python train.py --vocab_size=7360 --positions="learned" --bias="all" --tie_embeddings=true --init_std_qkv=0.0171 --init_std_up=0.0171 --init_std_down=0.0171 --optimizer="adamw" --beta1=0.95 --batch_tokens=32768
Each number is 50 + 12 x the weight over its row's rms, rounded and kept within 0 to 99. Layers, rows and columns count from 0. The size before them is the row's rms in percent of the matrix's.

# layer 8 attention query, 128x192, rms 0.131, rows 118-127, columns 0-63
106:23 43 47 52 45 59 66 53 35 27 41 51 46 44 51 51 49 67 52 66 55 52 25 35 55 43 48 42 48 57 47 37 64 65 62 67 68 38 48 46 41 71 46 26 66 62 29 42 50 38 58 38 70 79 43 38 62 40 55 52 57 67 60 22
103:38 40 53 50 55 40 33 58 45 52 22 57 31 64 54 61 40 46 45 38 39 58 61 52 59 50 83 48 30 40 64 51 46 49 40 85 66 36 51 74 64 39 39 44 71 40 31 53 44 48 53 56 62 61 45 73 86 35 42 42 49 43 68 26
119:40 38 48 56 67 53 35 43 48 60 59 39 48 41 73 57 29 38 34 31 35 37 44 40 46 62 45 40 51 48 56 61 29 49 50 49 48 26 48 43 61 57 71 66 62 55 58 46 42 49 38 60 45 56 77 31 65 66 66 61 62 52 50 32
107:38 74 43 46 43 32 36 55 42 61 48 69 38 58 37 42 37 36 37 35 41 47 61 59 53 54 36 36 36 35 50 55 46 68 70 59 67 40 49 52 41 59 44 67 44 67 50 60 51 43 51 42 51 68 62 65 53 57 27 55 35 41 31 70
108:58 48 67 60 56 61 48 78 45 69 32 30 46 34 41 57 63 46 74 73 48 57 55 46 33 73 66 59 46 45 42 49 54 54 49 72 28 40 53 51 39 43 27 35 42 50 62 57 53 50 51 43 43 27 36 53 61 44 46 52 57 40 47 33
109:63 49 41 49 46 43 63 41 72 61 46 55 71 47 61 51 32 62 52 22 54 28 65 38 25 38 54 38 56 50 48 42 26 70 46 56 63 63 43 62 49 48 51 54 52 39 30 45 42 35 56 47 31 24 58 34 62 38 63 53 53 46 53 64
076:56 56 44 44 44 61 42 42 38 40 55 69 71 46 63 28 39 51 32 46 73 60 57 38 60 55 43 45 42 41 55 66 56 80 62 48 74 40 54 42 41 59 65 47 51 63 68 48 68 30 51 40 41 53 77 33 67 49 64 49 26 36 67 39
114:56 49 38 47 56 55 54 49 48 47 53 67 57 86 23 51 63 73 56 45 32 42 59 49 68 48 45 24 30 34 44 56 44 51 65 51 52 48 44 49 37 45 51 62 39 44 60 59 83 57 63 51 45 43 54 67 91 54 49 57 45 43 50 63
110:33 53 74 64 52 50 66 54 54 47 56 29 77 45 62 47 54 72 56 39 40 52 71 47 46 70 36 53 43 43 49 66 51 64 75 63 51 44 44 20 45 65 49 42 44 46 52 74 63 47 46 39 39 46 50 30 54 53 47 51 70 28 42 55
107:49 63 56 50 33 38 73 38 49 56 40 61 51 49 32 50 34 76 51 52 65 44 57 41 50 42 42 56 53 64 73 55 55 65 54 57 48 41 59 46 52 67 41 58 64 33 54 31 46 47 66 56 46 43 58 39 58 58 54 40 56 56 65 30
# layer 8 attention key, 128x192, rms 0.122, rows 118-127, columns 0-63
109:43 49 58 62 54 65 55 40 43 26 58 68 47 53 38 50 58 58 53 55 65 57 40 36 65 40 63 39 33 60 67 41 55 53 77 65 61 58 54 47 49 70 63 30 50 72 41 58 59 30 62 59 63 61 43 43 54 36 47 61 39 61 59 40
104:48 60 55 36 69 43 46 35 34 40 55 54 50 57 46 52 49 60 42 25 37 42 44 44 76 46 61 55 33 43 50 55 49 35 71 62 78 47 41 51 49 44 47 40 53 45 37 54 60 37 62 56 47 62 54 50 61 44 46 53 46 41 49 59
113:43 34 54 51 68 44 53 48 45 55 49 20 43 30 75 58 46 43 47 37 49 49 60 30 25 60 61 62 43 49 64 46 29 66 45 41 47 39 58 23 66 65 67 57 66 44 59 44 48 49 59 44 58 39 68 19 55 62 60 57 63 51 56 29
103:42 53 46 36 53 37 45 46 50 56 57 51 39 44 43 45 47 49 42 53 42 53 44 55 48 25 36 59 28 35 44 52 54 79 72 43 76 50 43 69 58 44 62 64 78 53 29 31 38 65 45 32 58 58 52 65 61 54 44 26 63 58 43 58
108:48 52 60 42 58 52 51 82 40 61 50 09 71 33 55 44 68 49 71 60 50 50 53 43 49 50 66 59 56 47 39 34 55 31 60 56 45 40 57 45 56 45 34 34 30 49 49 40 57 48 52 38 38 47 55 41 67 46 49 55 78 47 36 37
117:53 59 49 43 47 40 75 48 66 55 57 59 52 55 52 52 30 49 48 42 32 35 54 44 37 55 57 47 55 35 40 62 38 65 48 48 65 41 46 36 21 19 55 50 45 50 38 53 56 58 37 51 36 48 38 45 53 60 70 47 62 41 56 50
084:45 47 33 40 35 65 59 39 58 14 72 50 51 32 48 53 52 33 39 65 52 54 37 37 56 45 48 54 48 49 36 71 37 64 67 45 69 41 50 64 62 33 58 58 65 32 62 51 54 48 38 26 57 56 47 39 60 39 76 39 48 80 57 34
111:41 56 53 45 49 49 60 57 46 53 50 58 42 71 12 51 67 55 41 44 24 42 50 47 70 61 31 44 37 46 47 62 45 58 57 59 28 37 44 46 32 48 41 64 59 25 50 49 79 68 44 48 34 43 65 53 63 44 56 60 60 32 43 66
109:23 54 49 67 45 42 50 46 62 37 59 18 55 22 58 53 55 42 59 64 46 55 46 52 47 60 34 44 46 48 56 62 58 70 65 54 37 50 54 34 56 54 44 37 22 47 38 45 71 41 44 43 51 49 48 36 56 44 57 36 79 30 55 56
106:42 44 39 45 49 46 84 33 43 46 59 70 59 52 50 57 38 53 31 77 70 49 36 46 51 56 42 49 56 72 53 56 51 63 44 49 65 23 50 54 56 70 46 54 50 36 44 41 38 61 52 46 43 38 44 41 60 63 52 42 46 53 45 62
# layer 8 attention value, 128x192, rms 0.107, rows 96-127, columns 0-63
103:42 62 82 63 51 50 58 53 71 53 41 57 60 41 31 59 56 61 74 42 46 43 58 50 56 49 21 43 42 52 63 27 11 46 47 58 48 41 46 37 35 55 70 38 55 73 30 48 65 61 37 56 54 51 43 53 54 55 51 46 41 50 46 35
097:59 61 37 70 43 37 21 33 48 43 63 48 52 66 45 55 47 56 50 69 37 34 52 47 59 72 50 42 48 66 45 54 64 44 75 41 47 55 54 43 52 41 54 48 41 40 40 42 41 33 47 55 45 64 68 42 56 66 52 41 41 64 55 50
110:49 42 57 59 44 47 47 38 61 70 46 56 47 60 54 70 60 54 52 55 37 47 70 44 49 54 53 47 55 36 61 62 42 70 26 43 37 62 34 50 34 41 49 57 56 16 51 59 51 50 43 65 49 57 55 65 48 54 29 70 55 51 43 56
100:49 58 42 36 70 51 61 46 33 50 73 51 57 46 47 30 49 48 48 40 63 62 54 60 63 42 46 72 41 52 40 56 66 14 61 71 43 38 62 39 66 42 60 64 33 42 45 43 45 45 56 62 44 52 33 46 67 42 49 47 60 41 57 61
101:36 61 53 57 32 66 53 64 39 55 36 51 33 64 46 49 68 54 49 64 43 54 26 54 38 51 54 56 71 50 43 57 66 43 35 42 41 46 45 62 27 32 36 46 53 26 39 42 39 47 61 54 49 70 38 61 51 69 52 42 42 52 48 55
099:41 57 52 28 57 25 58 61 51 53 88 37 61 43 41 47 70 35 61 60 52 44 61 59 53 46 43 46 31 65 43 36 51 64 46 71 39 45 52 27 73 55 54 53 45 39 52 43 47 39 56 40 41 49 48 52 34 37 54 30 64 54 31 43
096:52 44 46 42 57 49 71 53 58 56 56 47 46 45 43 43 64 55 58 49 59 54 73 41 35 56 53 54 38 59 26 44 48 73 33 55 47 37 61 40 41 37 56 66 50 35 63 54 79 34 54 58 48 55 45 47 49 43 51 46 52 13 41 45
102:61 63 33 55 46 56 71 39 55 44 44 53 96 67 54 48 51 49 57 39 65 50 37 49 64 62 58 39 40 45 56 33 35 51 58 50 53 57 41 67 42 56 67 38 40 51 49 61 51 53 29 59 48 48 44 45 21 47 45 51 46 53 40 61
097:47 51 61 37 53 59 55 58 47 33 48 46 06 54 39 50 27 41 57 47 41 41 64 28 42 62 60 54 65 46 58 40 48 36 68 53 39 46 50 65 69 52 75 67 58 40 70 64 46 42 44 51 52 71 41 49 44 45 48 25 51 36 79 54
105:64 25 58 36 39 68 52 49 57 47 47 61 52 34 58 49 33 65 33 53 57 47 61 46 45 42 48 37 78 43 63 47 36 55 35 51 49 66 47 45 38 45 46 76 41 60 67 45 49 66 61 35 46 43 45 65 63 60 49 48 50 50 60 22
090:35 39 56 19 68 60 72 83 60 37 38 50 75 43 62 41 48 49 45 34 51 46 53 49 69 55 50 59 52 49 62 48 44 41 57 42 56 61 45 65 72 50 27 42 38 28 51 48 40 66 51 47 49 42 54 43 53 40 49 53 53 55 28 75
101:40 66 55 57 68 50 56 49 71 50 44 31 55 56 69 49 76 55 38 40 58 38 46 51 54 66 61 53 44 81 53 52 49 35 42 57 60 65 46 32 52 39 47 25 58 36 58 47 55 36 41 62 44 34 45 40 37 54 42 51 54 39 37 45
099:59 65 79 66 49 49 74 45 61 61 47 65 35 46 48 52 35 47 43 60 44 64 55 47 47 41 30 40 36 34 37 50 45 64 56 62 34 63 45 50 32 33 61 34 67 41 65 35 46 47 63 54 74 51 75 50 29 60 59 72 63 42 49 46
105:67 43 47 63 53 31 71 40 44 64 43 44 45 60 36 40 28 59 48 37 38 63 35 61 56 45 57 64 71 34 57 42 52 48 65 54 45 53 54 30 48 55 32 60 67 40 66 57 39 57 74 51 44 67 51 33 78 43 48 35 45 53 61 67
104:24 49 51 29 49 47 55 31 45 63 42 47 50 54 63 47 57 42 25 44 46 70 54 63 56 44 57 65 53 34 47 42 55 47 46 48 43 55 43 27 50 43 38 40 56 58 49 71 38 73 39 31 56 42 57 66 67 69 54 64 40 33 56 45
107:53 55 46 50 51 53 43 57 58 64 42 34 57 41 46 58 56 60 49 54 26 55 53 31 42 54 41 32 59 65 51 78 68 42 31 68 59 44 47 34 27 54 73 31 47 45 46 42 65 24 50 60 69 46 56 61 56 27 48 40 64 54 57 36
099:59 62 50 58 38 75 33 29 52 64 36 60 44 51 55 51 38 52 48 53 38 58 27 43 44 35 36 60 54 43 65 52 55 49 32 63 65 46 54 48 40 49 51 23 55 63 54 55 59 55 53 56 59 74 27 50 30 44 48 35 48 58 66 53
105:58 37 40 42 35 51 53 73 63 45 54 52 54 52 53 55 54 39 46 65 55 46 51 59 55 48 76 43 46 56 59 75 50 62 36 61 53 47 39 52 70 24 50 61 39 53 56 52 38 47 80 53 59 68 56 48 41 75 46 44 62 38 52 74
097:55 37 62 54 56 45 68 38 67 51 53 51 60 45 59 52 36 46 45 57 46 41 33 49 62 62 27 32 59 45 20 67 37 55 52 55 52 77 46 55 57 55 62 45 51 60 41 56 32 39 47 55 42 57 42 53 39 69 59 33 45 43 59 77
101:45 59 37 63 39 51 53 38 53 47 30 73 47 51 38 43 46 50 50 36 42 24 62 49 38 80 65 63 53 42 35 40 58 72 50 24 46 60 60 44 59 38 57 61 70 28 51 55 31 50 57 73 56 65 33 57 36 46 44 63 61 43 49 49
100:54 49 36 36 39 38 57 52 33 46 32 37 28 55 65 47 49 26 24 69 54 59 03 63 60 50 88 49 44 54 50 57 75 56 69 45 51 51 49 52 60 53 75 40 70 50 64 58 61 48 44 45 57 46 48 67 51 58 55 69 47 45 71 43
100:55 69 38 44 36 73 44 76 49 37 17 61 37 66 57 41 52 53 38 39 66 46 43 65 66 46 56 62 54 35 43 50 48 56 67 60 49 48 47 55 56 29 28 51 37 42 39 57 57 45 28 51 68 29 22 55 58 43 41 60 33 38 59 55
094:43 48 40 29 67 60 60 57 49 32 56 42 47 40 61 36 48 37 25 55 57 56 40 66 57 41 62 67 53 71 49 42 70 23 67 46 49 69 54 58 46 38 74 54 50 41 46 38 33 64 46 46 46 34 63 55 31 59 65 72 53 50 46 51
095:55 38 65 48 50 65 68 49 69 65 40 49 60 56 61 39 56 27 49 32 67 69 53 62 55 39 56 61 45 41 31 43 33 54 55 50 52 39 56 34 37 43 48 36 52 45 76 61 58 60 56 34 46 46 38 36 77 41 47 67 43 26 38 63
097:43 76 65 46 64 47 42 59 41 26 54 71 65 48 50 54 54 63 46 53 75 55 36 45 56 49 33 40 50 48 71 54 39 35 51 56 48 46 49 64 65 57 47 73 22 44 46 39 40 45 52 49 38 37 68 40 52 52 49 42 53 50 41 54
098:45 61 28 36 48 50 68 27 57 30 46 61 84 58 75 44 29 57 51 40 66 43 30 35 39 27 41 50 42 44 38 55 31 51 39 49 57 53 44 47 60 32 76 48 62 37 40 55 36 47 34 54 47 69 63 54 35 36 54 64 50 50 42 44
097:51 36 61 28 88 44 70 55 45 58 72 45 53 27 48 33 68 55 53 59 70 70 45 26 48 68 42 61 47 40 31 49 61 36 57 42 64 45 57 45 55 52 64 56 52 50 46 44 44 54 37 60 57 46 38 51 39 38 55 52 68 42 48 59
103:64 51 34 51 63 32 35 51 40 54 58 61 48 74 36 67 63 60 52 49 40 40 33 55 44 60 32 36 52 46 67 50 49 68 44 43 57 47 42 55 67 76 45 59 49 59 53 44 41 51 52 61 52 38 47 43 54 55 48 43 47 67 37 63
099:38 36 40 45 50 65 47 41 29 59 47 51 87 73 62 54 75 37 53 39 52 63 65 58 58 31 66 49 56 46 39 74 55 45 45 54 52 44 35 70 53 53 31 54 50 46 58 62 42 54 39 46 48 57 38 34 43 75 50 52 46 56 41 72
095:44 62 40 33 66 43 40 33 45 33 58 62 45 46 32 48 50 36 47 41 55 71 77 43 54 75 40 54 63 43 45 40 50 58 48 63 31 59 66 25 45 77 63 41 53 80 45 54 56 47 53 53 61 37 31 52 47 55 54 33 36 40 54 33
091:50 42 60 54 44 87 67 59 57 42 50 55 37 55 56 48 59 54 48 52 79 65 54 34 35 71 61 62 26 50 50 43 73 44 45 57 43 40 53 34 51 46 38 63 52 51 71 56 55 68 44 55 74 54 33 33 24 62 51 41 52 49 70 45
098:38 48 54 40 66 57 58 46 63 33 69 63 64 65 52 59 34 48 37 56 51 55 20 42 54 55 64 64 64 68 60 55 58 70 52 57 50 52 45 61 54 61 56 35 65 55 46 55 43 62 37 45 35 42 41 67 40 44 60 64 48 40 41 51
# layer 8 attention output (transposed), 128x192, rms 0.0996, rows 96-127, columns 0-63
101:73 40 35 34 52 45 52 74 60 56 44 42 41 48 73 45 52 47 49 56 62 50 62 34 40 64 65 56 49 53 46 69 47 70 58 19 60 58 52 44 68 46 59 71 54 52 73 69 38 39 61 53 46 62 42 54 48 63 35 50 42 46 46 78
093:53 27 59 47 39 48 80 72 54 54 45 45 36 45 33 63 40 37 50 51 44 48 42 53 55 61 47 53 48 67 62 40 49 31 57 71 71 29 64 50 55 46 40 45 48 51 60 57 50 58 40 57 49 47 52 56 41 24 44 51 54 44 46 50
092:48 56 57 50 54 55 54 64 53 45 51 43 46 58 56 25 53 52 44 53 49 47 44 43 43 46 52 50 48 61 52 43 52 39 58 56 56 43 70 55 56 46 52 52 54 58 56 46 49 60 51 46 48 54 49 52 42 53 52 46 59 54 50 44
100:41 61 52 64 39 40 41 42 32 47 52 54 57 45 38 46 46 36 42 63 45 61 59 48 52 44 49 45 58 40 47 54 53 67 42 47 58 72 38 45 50 77 50 34 34 39 50 52 54 34 56 42 47 44 67 37 49 47 57 49 38 46 60 44
107:43 40 41 52 60 50 38 63 54 66 55 52 53 25 57 46 50 39 49 58 60 54 54 39 49 54 41 47 47 59 55 43 44 57 64 60 47 42 41 35 68 48 69 25 38 46 66 25 57 63 35 37 42 45 78 32 37 38 45 62 74 36 60 35
095:62 39 38 54 60 50 60 36 53 41 54 60 42 61 50 24 51 64 28 56 44 53 39 42 47 48 53 61 48 51 47 58 39 44 50 38 62 55 61 47 28 58 50 73 62 56 52 38 59 60 67 50 55 41 40 41 50 54 50 60 46 48 54 45
093:53 37 37 66 39 50 58 50 48 36 61 46 64 49 56 73 34 46 33 59 50 55 40 52 36 33 88 56 48 44 50 60 54 40 59 32 63 41 43 57 64 51 58 52 59 59 59 53 37 51 76 48 62 58 56 43 28 58 51 46 53 74 60 53
099:42 36 50 32 60 52 54 55 61 46 41 50 27 70 62 55 55 52 43 50 56 35 26 43 34 50 61 39 62 40 32 49 47 61 38 47 49 20 54 49 61 37 54 59 52 63 28 61 45 52 70 51 66 61 31 41 70 47 65 54 69 53 50 41
105:60 47 38 58 23 39 49 63 48 54 49 60 61 49 72 45 43 45 47 50 49 41 35 33 45 45 75 36 44 61 55 49 73 75 54 58 63 44 55 41 43 25 41 40 47 51 50 57 54 46 32 49 46 33 51 49 32 46 21 79 35 54 53 62
104:29 62 29 43 69 36 24 47 69 48 52 56 35 38 61 44 66 62 48 33 41 55 44 51 72 54 38 62 31 55 46 44 55 52 65 34 47 35 61 65 55 60 49 35 56 52 53 50 60 60 45 46 57 65 44 59 48 58 56 48 38 42 47 54
092:63 66 47 42 41 51 39 26 45 48 42 42 47 50 33 30 60 50 59 51 54 65 54 47 58 50 29 38 47 35 36 42 39 73 42 45 52 47 52 62 56 72 57 62 51 56 28 45 68 72 72 39 67 51 22 37 80 56 86 58 37 49 65 38
102:62 43 60 46 53 60 47 64 37 42 48 45 41 44 42 51 41 44 59 44 41 60 45 63 33 58 45 44 51 47 48 49 40 72 60 45 47 47 55 50 44 55 39 43 56 42 41 27 47 53 60 29 63 61 51 54 44 63 33 53 47 44 35 47
095:30 25 59 59 44 40 35 48 66 50 57 47 40 69 66 51 58 33 56 63 53 55 56 61 66 49 56 60 46 46 65 49 49 47 47 49 62 34 54 52 57 30 59 52 43 68 48 44 67 58 54 53 17 40 44 54 63 65 33 43 48 53 23 58
116:39 54 54 48 58 52 40 48 50 42 56 55 50 44 36 40 69 57 42 69 45 74 43 38 56 22 19 43 40 62 39 49 60 60 44 19 52 42 77 50 52 61 53 38 27 42 54 45 57 63 47 39 36 53 75 55 38 40 64 50 52 44 44 42
111:65 40 36 45 61 61 34 57 61 33 47 55 54 41 30 28 51 48 83 39 48 44 49 55 46 50 57 60 33 57 53 61 40 35 49 59 60 74 72 65 49 45 47 31 58 43 56 45 64 45 48 38 40 61 64 48 49 39 30 55 52 69 48 51
113:52 45 77 66 40 52 50 54 55 52 48 46 24 48 39 74 39 42 55 48 39 59 42 50 55 41 46 60 71 57 60 41 72 45 63 44 39 50 92 47 54 61 40 54 53 44 43 47 39 53 48 57 50 46 54 61 35 58 42 61 35 49 45 72
096:31 45 52 64 71 52 57 71 49 62 52 42 56 61 40 39 52 68 45 50 70 43 56 27 36 65 34 51 45 45 44 39 54 63 66 44 33 49 64 39 72 62 62 46 34 39 54 70 44 45 44 53 41 36 70 51 71 63 58 52 60 61 36 51
100:34 77 47 45 53 68 32 32 40 61 39 78 54 58 57 36 37 55 42 58 56 36 57 50 47 35 36 64 59 62 53 25 44 47 50 46 43 32 67 45 43 51 42 34 60 47 43 42 56 50 35 34 57 45 36 59 57 32 59 49 52 39 52 41
096:54 42 49 56 34 54 22 69 45 58 41 56 34 59 60 70 75 44 62 28 74 64 44 51 52 48 74 55 46 63 61 40 79 31 73 49 48 36 44 50 48 54 43 54 56 61 63 40 64 50 51 63 53 52 39 55 48 33 34 57 43 45 45 42
103:55 60 50 47 34 47 56 76 52 56 50 50 59 57 48 59 55 34 37 57 57 67 50 49 57 57 51 49 55 57 67 44 45 32 66 81 45 20 50 58 30 49 51 42 42 60 61 37 48 61 50 34 38 40 66 52 66 54 73 45 48 52 44 38
098:55 55 64 60 61 62 26 23 50 38 53 71 55 39 29 35 57 40 61 32 38 55 47 55 39 45 48 35 56 48 54 29 36 27 53 61 58 39 73 56 29 47 45 50 47 58 43 41 43 47 40 62 26 33 63 33 40 45 27 45 54 41 54 46
099:50 36 51 32 48 49 36 43 57 50 61 49 65 49 46 38 41 50 56 41 37 47 60 50 27 35 56 16 59 56 59 54 38 48 57 40 51 45 54 49 37 61 63 36 60 59 38 50 53 45 51 43 38 55 72 39 56 57 62 50 67 46 69 28
086:48 51 46 49 36 55 45 32 42 47 46 48 51 44 40 68 51 34 68 43 57 61 55 59 50 56 44 50 44 31 54 57 45 67 45 67 44 49 40 58 45 46 55 39 47 55 42 48 62 40 42 49 54 38 51 43 50 35 40 52 37 50 41 40
109:46 43 42 34 52 45 19 52 49 28 48 55 44 63 50 30 53 47 34 46 37 56 63 44 46 54 41 51 38 49 48 59 55 50 57 33 62 54 52 52 51 51 63 46 47 74 49 38 54 51 60 44 45 66 59 51 52 64 55 46 52 60 49 56
106:47 39 57 50 59 53 52 51 61 55 47 43 52 54 63 55 56 59 54 52 41 35 27 52 52 47 67 48 57 70 41 18 42 65 59 39 46 69 26 44 43 58 54 26 69 43 40 56 57 27 63 46 59 65 24 45 40 54 45 53 48 55 57 49
101:34 34 67 40 53 64 15 62 45 34 48 67 57 73 55 35 72 56 41 44 31 54 54 63 82 47 63 45 49 42 43 36 65 53 30 54 66 41 45 46 37 48 30 44 46 61 56 33 61 60 44 47 52 34 51 41 60 63 63 50 42 27 39 53
107:44 56 50 72 43 43 46 23 47 61 60 45 56 72 48 23 41 39 27 39 53 62 57 46 54 38 63 51 55 33 46 53 68 57 35 61 37 55 34 57 45 58 49 57 41 40 43 28 71 47 81 44 52 43 65 49 54 45 63 63 37 56 44 44
092:54 57 62 48 55 49 44 52 60 53 48 54 48 45 63 40 62 77 61 53 63 40 55 49 48 41 39 50 65 68 38 44 42 41 38 52 28 50 58 48 39 37 47 41 46 58 48 63 40 52 38 60 50 53 32 55 51 37 59 40 70 31 66 49
109:52 34 50 47 36 42 44 63 52 51 34 63 34 46 50 59 42 44 59 48 51 18 44 47 39 50 56 57 41 51 38 45 58 40 51 54 59 63 37 48 67 42 57 30 36 46 44 44 68 56 43 40 49 46 46 40 46 38 52 43 77 56 45 38
096:74 61 51 57 48 45 73 62 60 46 54 53 56 49 30 56 44 53 79 40 49 49 60 62 36 66 65 57 46 30 62 69 36 52 57 68 68 47 50 58 34 64 36 60 59 38 45 62 51 41 42 64 27 43 66 48 44 50 47 66 38 58 61 72
093:47 53 28 33 53 40 40 35 54 74 40 62 63 60 45 28 48 42 43 56 38 50 66 34 51 53 63 42 58 48 54 49 34 64 55 50 31 47 59 70 44 57 61 42 43 22 51 47 42 54 53 38 31 52 61 57 58 50 45 44 57 52 31 49
101:43 48 54 46 56 62 40 57 45 63 25 55 52 41 66 46 68 43 78 33 68 67 32 34 41 51 48 63 44 52 51 61 58 40 47 64 43 41 55 37 41 37 39 46 52 52 54 49 48 39 51 65 51 34 45 27 48 35 38 52 33 46 73 48
# layer 8 MLP up, 384x192, rms 0.138, rows 0-12, columns 0-63
095:39 49 53 72 37 38 45 55 38 86 53 47 47 59 53 60 54 52 51 42 41 48 36 41 34 52 40 45 47 33 47 53 66 57 34 55 36 16 38 56 62 48 42 58 49 24 60 38 64 53 39 50 61 31 57 51 56 51 46 57 63 53 40 28
101:54 22 51 34 74 45 50 44 78 45 65 64 52 35 44 51 44 60 38 58 49 33 75 54 53 50 46 63 61 38 49 58 41 42 53 44 35 40 49 54 32 53 65 48 50 36 50 41 54 49 33 68 50 44 42 50 55 47 40 63 51 47 58 57
105:36 37 48 61 56 47 48 47 56 34 44 45 47 35 33 65 50 39 50 40 58 43 39 45 38 41 40 36 67 59 40 31 41 56 35 27 61 43 47 45 62 46 50 41 77 68 49 38 29 71 21 65 51 51 45 53 49 55 35 51 47 80 59 36
086:33 56 54 45 32 56 41 37 44 63 53 56 76 35 51 53 34 54 33 54 36 71 36 35 45 42 66 37 42 34 45 47 68 52 59 43 45 38 46 37 44 38 48 51 49 49 32 36 26 50 33 41 72 54 68 44 56 23 60 60 41 34 35 15
074:65 45 46 87 50 67 28 54 49 45 44 44 42 44 47 49 66 40 56 65 32 56 53 52 40 47 47 49 86 22 11 51 35 51 67 69 50 63 48 55 63 31 45 49 63 49 48 51 53 64 44 51 48 56 58 57 45 27 43 45 58 77 49 62
109:44 58 51 54 58 42 53 44 55 68 35 39 52 60 55 52 74 65 64 71 51 61 58 56 53 44 56 75 59 61 52 22 46 56 37 66 57 47 28 69 45 54 52 52 52 40 43 24 48 49 39 57 58 47 63 58 28 43 46 59 55 46 21 55
094:43 38 44 53 47 54 38 49 33 57 72 52 45 49 44 49 41 63 57 52 57 61 71 55 63 36 38 59 46 77 50 53 48 61 20 51 57 51 37 62 26 60 54 51 40 52 72 42 64 44 65 25 58 23 59 64 46 30 32 43 48 52 16 29
111:06 52 48 58 48 26 44 49 79 61 60 41 39 51 57 49 68 67 47 54 60 52 66 55 31 50 45 61 56 64 49 23 52 62 52 34 57 26 57 49 35 79 48 48 47 58 55 39 50 58 41 39 44 60 47 47 54 21 41 48 38 58 28 57
100:45 52 37 42 45 59 47 41 58 74 31 45 67 34 57 49 59 43 54 46 34 55 48 33 53 17 56 56 48 64 81 63 60 46 40 63 39 50 45 47 54 33 43 33 64 44 51 44 39 58 53 48 73 66 48 79 66 39 56 66 55 57 48 31
093:58 45 71 39 48 38 66 62 29 37 63 53 23 59 44 63 65 45 53 29 36 31 48 49 50 35 62 38 54 71 43 42 46 52 46 61 65 62 35 56 62 55 64 56 69 60 32 51 43 45 57 61 56 30 48 56 62 48 56 45 58 53 33 50
108:41 43 47 49 40 50 48 44 45 55 71 48 81 56 31 54 34 46 59 71 32 59 67 43 61 54 55 54 50 89 66 30 39 51 44 36 45 65 56 59 36 53 54 64 45 43 57 50 51 57 46 56 33 31 39 40 59 36 55 39 34 48 46 37
101:62 39 49 49 66 46 47 49 47 65 57 62 61 41 17 55 55 46 53 45 48 67 55 50 49 49 56 57 59 47 47 68 57 56 43 54 47 58 34 62 64 29 33 50 75 55 35 26 50 62 52 41 59 42 40 55 48 52 42 39 56 52 60 64
109:51 42 31 38 58 45 51 48 56 42 60 53 65 46 52 42 71 56 20 57 32 60 42 40 57 28 49 57 54 36 28 34 57 61 32 60 52 33 55 54 39 50 38 51 58 39 22 30 55 59 56 59 51 59 55 56 44 45 50 57 41 54 53 65
# layer 8 MLP down (transposed), 384x192, rms 0.131, rows 0-11, columns 0-63
078:28 64 34 52 40 36 50 42 54 11 66 50 51 59 64 64 41 32 45 46 50 77 52 47 57 60 51 45 59 50 51 44 59 40 62 43 46 60 28 34 56 41 44 52 43 57 38 59 52 62 62 46 67 43 45 47 47 43 64 36 45 56 48 47
098:65 50 52 54 75 45 69 59 44 71 42 57 60 54 47 29 41 60 60 58 32 45 46 28 65 53 43 40 64 48 38 29 62 51 23 33 57 36 69 60 45 32 44 46 42 40 47 57 33 39 51 54 66 44 48 58 65 60 52 54 68 34 43 56
114:53 58 55 44 48 44 57 50 37 65 53 41 26 49 39 40 44 54 66 45 51 57 49 73 51 42 44 42 44 52 76 73 67 58 51 42 41 53 37 52 32 42 40 50 68 42 48 56 35 55 60 43 56 62 54 61 60 26 46 68 27 48 27 40
086:32 51 56 34 63 53 65 67 62 53 63 61 65 52 81 29 43 32 28 78 30 56 43 36 56 59 42 58 42 52 72 53 54 61 58 40 57 61 55 57 33 60 62 72 47 70 51 44 51 48 61 41 63 61 68 56 71 50 58 42 52 38 46 69
055:46 50 80 53 58 57 50 63 27 59 34 56 57 50 65 52 41 49 50 60 52 41 56 23 51 47 46 58 46 56 45 55 33 35 75 50 63 50 31 53 44 60 58 57 65 52 51 74 45 62 69 43 33 37 57 48 59 73 09 31 39 39 44 40
086:36 54 44 50 56 59 55 46 65 51 46 32 32 44 52 47 40 60 37 54 47 50 32 45 56 55 53 62 48 64 53 55 27 41 54 57 54 54 49 31 58 35 50 35 43 49 58 49 59 33 40 36 70 52 33 52 56 51 51 57 69 52 60 57
096:60 51 44 42 48 53 42 57 40 55 33 51 53 57 41 35 51 55 77 63 34 39 56 41 70 66 64 54 48 60 39 40 45 52 52 50 58 40 44 48 33 53 65 49 35 52 66 31 54 56 60 51 49 56 56 54 54 35 57 52 66 30 66 61
111:48 46 49 62 51 40 35 56 53 53 41 45 64 69 44 69 49 64 35 35 54 52 48 58 48 57 62 57 74 51 47 37 60 47 54 37 53 33 22 49 33 54 25 59 31 50 54 63 42 49 51 58 65 58 63 55 66 46 78 41 39 34 48 66
105:50 44 56 46 52 53 78 59 61 60 63 67 48 52 39 36 53 49 57 37 56 39 65 45 43 50 31 58 53 52 61 39 28 48 66 42 35 38 62 48 50 55 53 63 52 54 54 50 39 45 24 37 61 61 44 43 24 35 57 41 64 41 44 37
099:43 64 68 73 64 53 54 38 36 56 53 27 68 44 53 67 61 51 42 68 63 40 51 61 64 34 58 54 68 52 34 38 48 52 58 51 36 50 70 43 36 69 34 68 49 54 55 55 67 51 48 65 54 54 35 46 44 50 47 47 65 45 51 56
115:35 46 58 56 65 29 54 65 28 34 60 46 55 42 65 46 54 29 46 52 50 45 48 51 48 51 47 54 49 49 68 69 51 50 70 45 61 56 55 64 57 47 57 51 59 52 63 54 57 20 69 41 52 69 66 65 43 29 73 41 25 50 38 54
105:56 42 43 66 45 70 51 56 39 37 51 36 53 43 46 31 40 53 39 56 50 54 41 35 56 36 70 57 75 48 54 36 49 52 52 36 54 40 63 42 49 34 68 35 51 62 58 27 59 67 47 46 40 50 51 34 35 46 53 44 52 34 52 66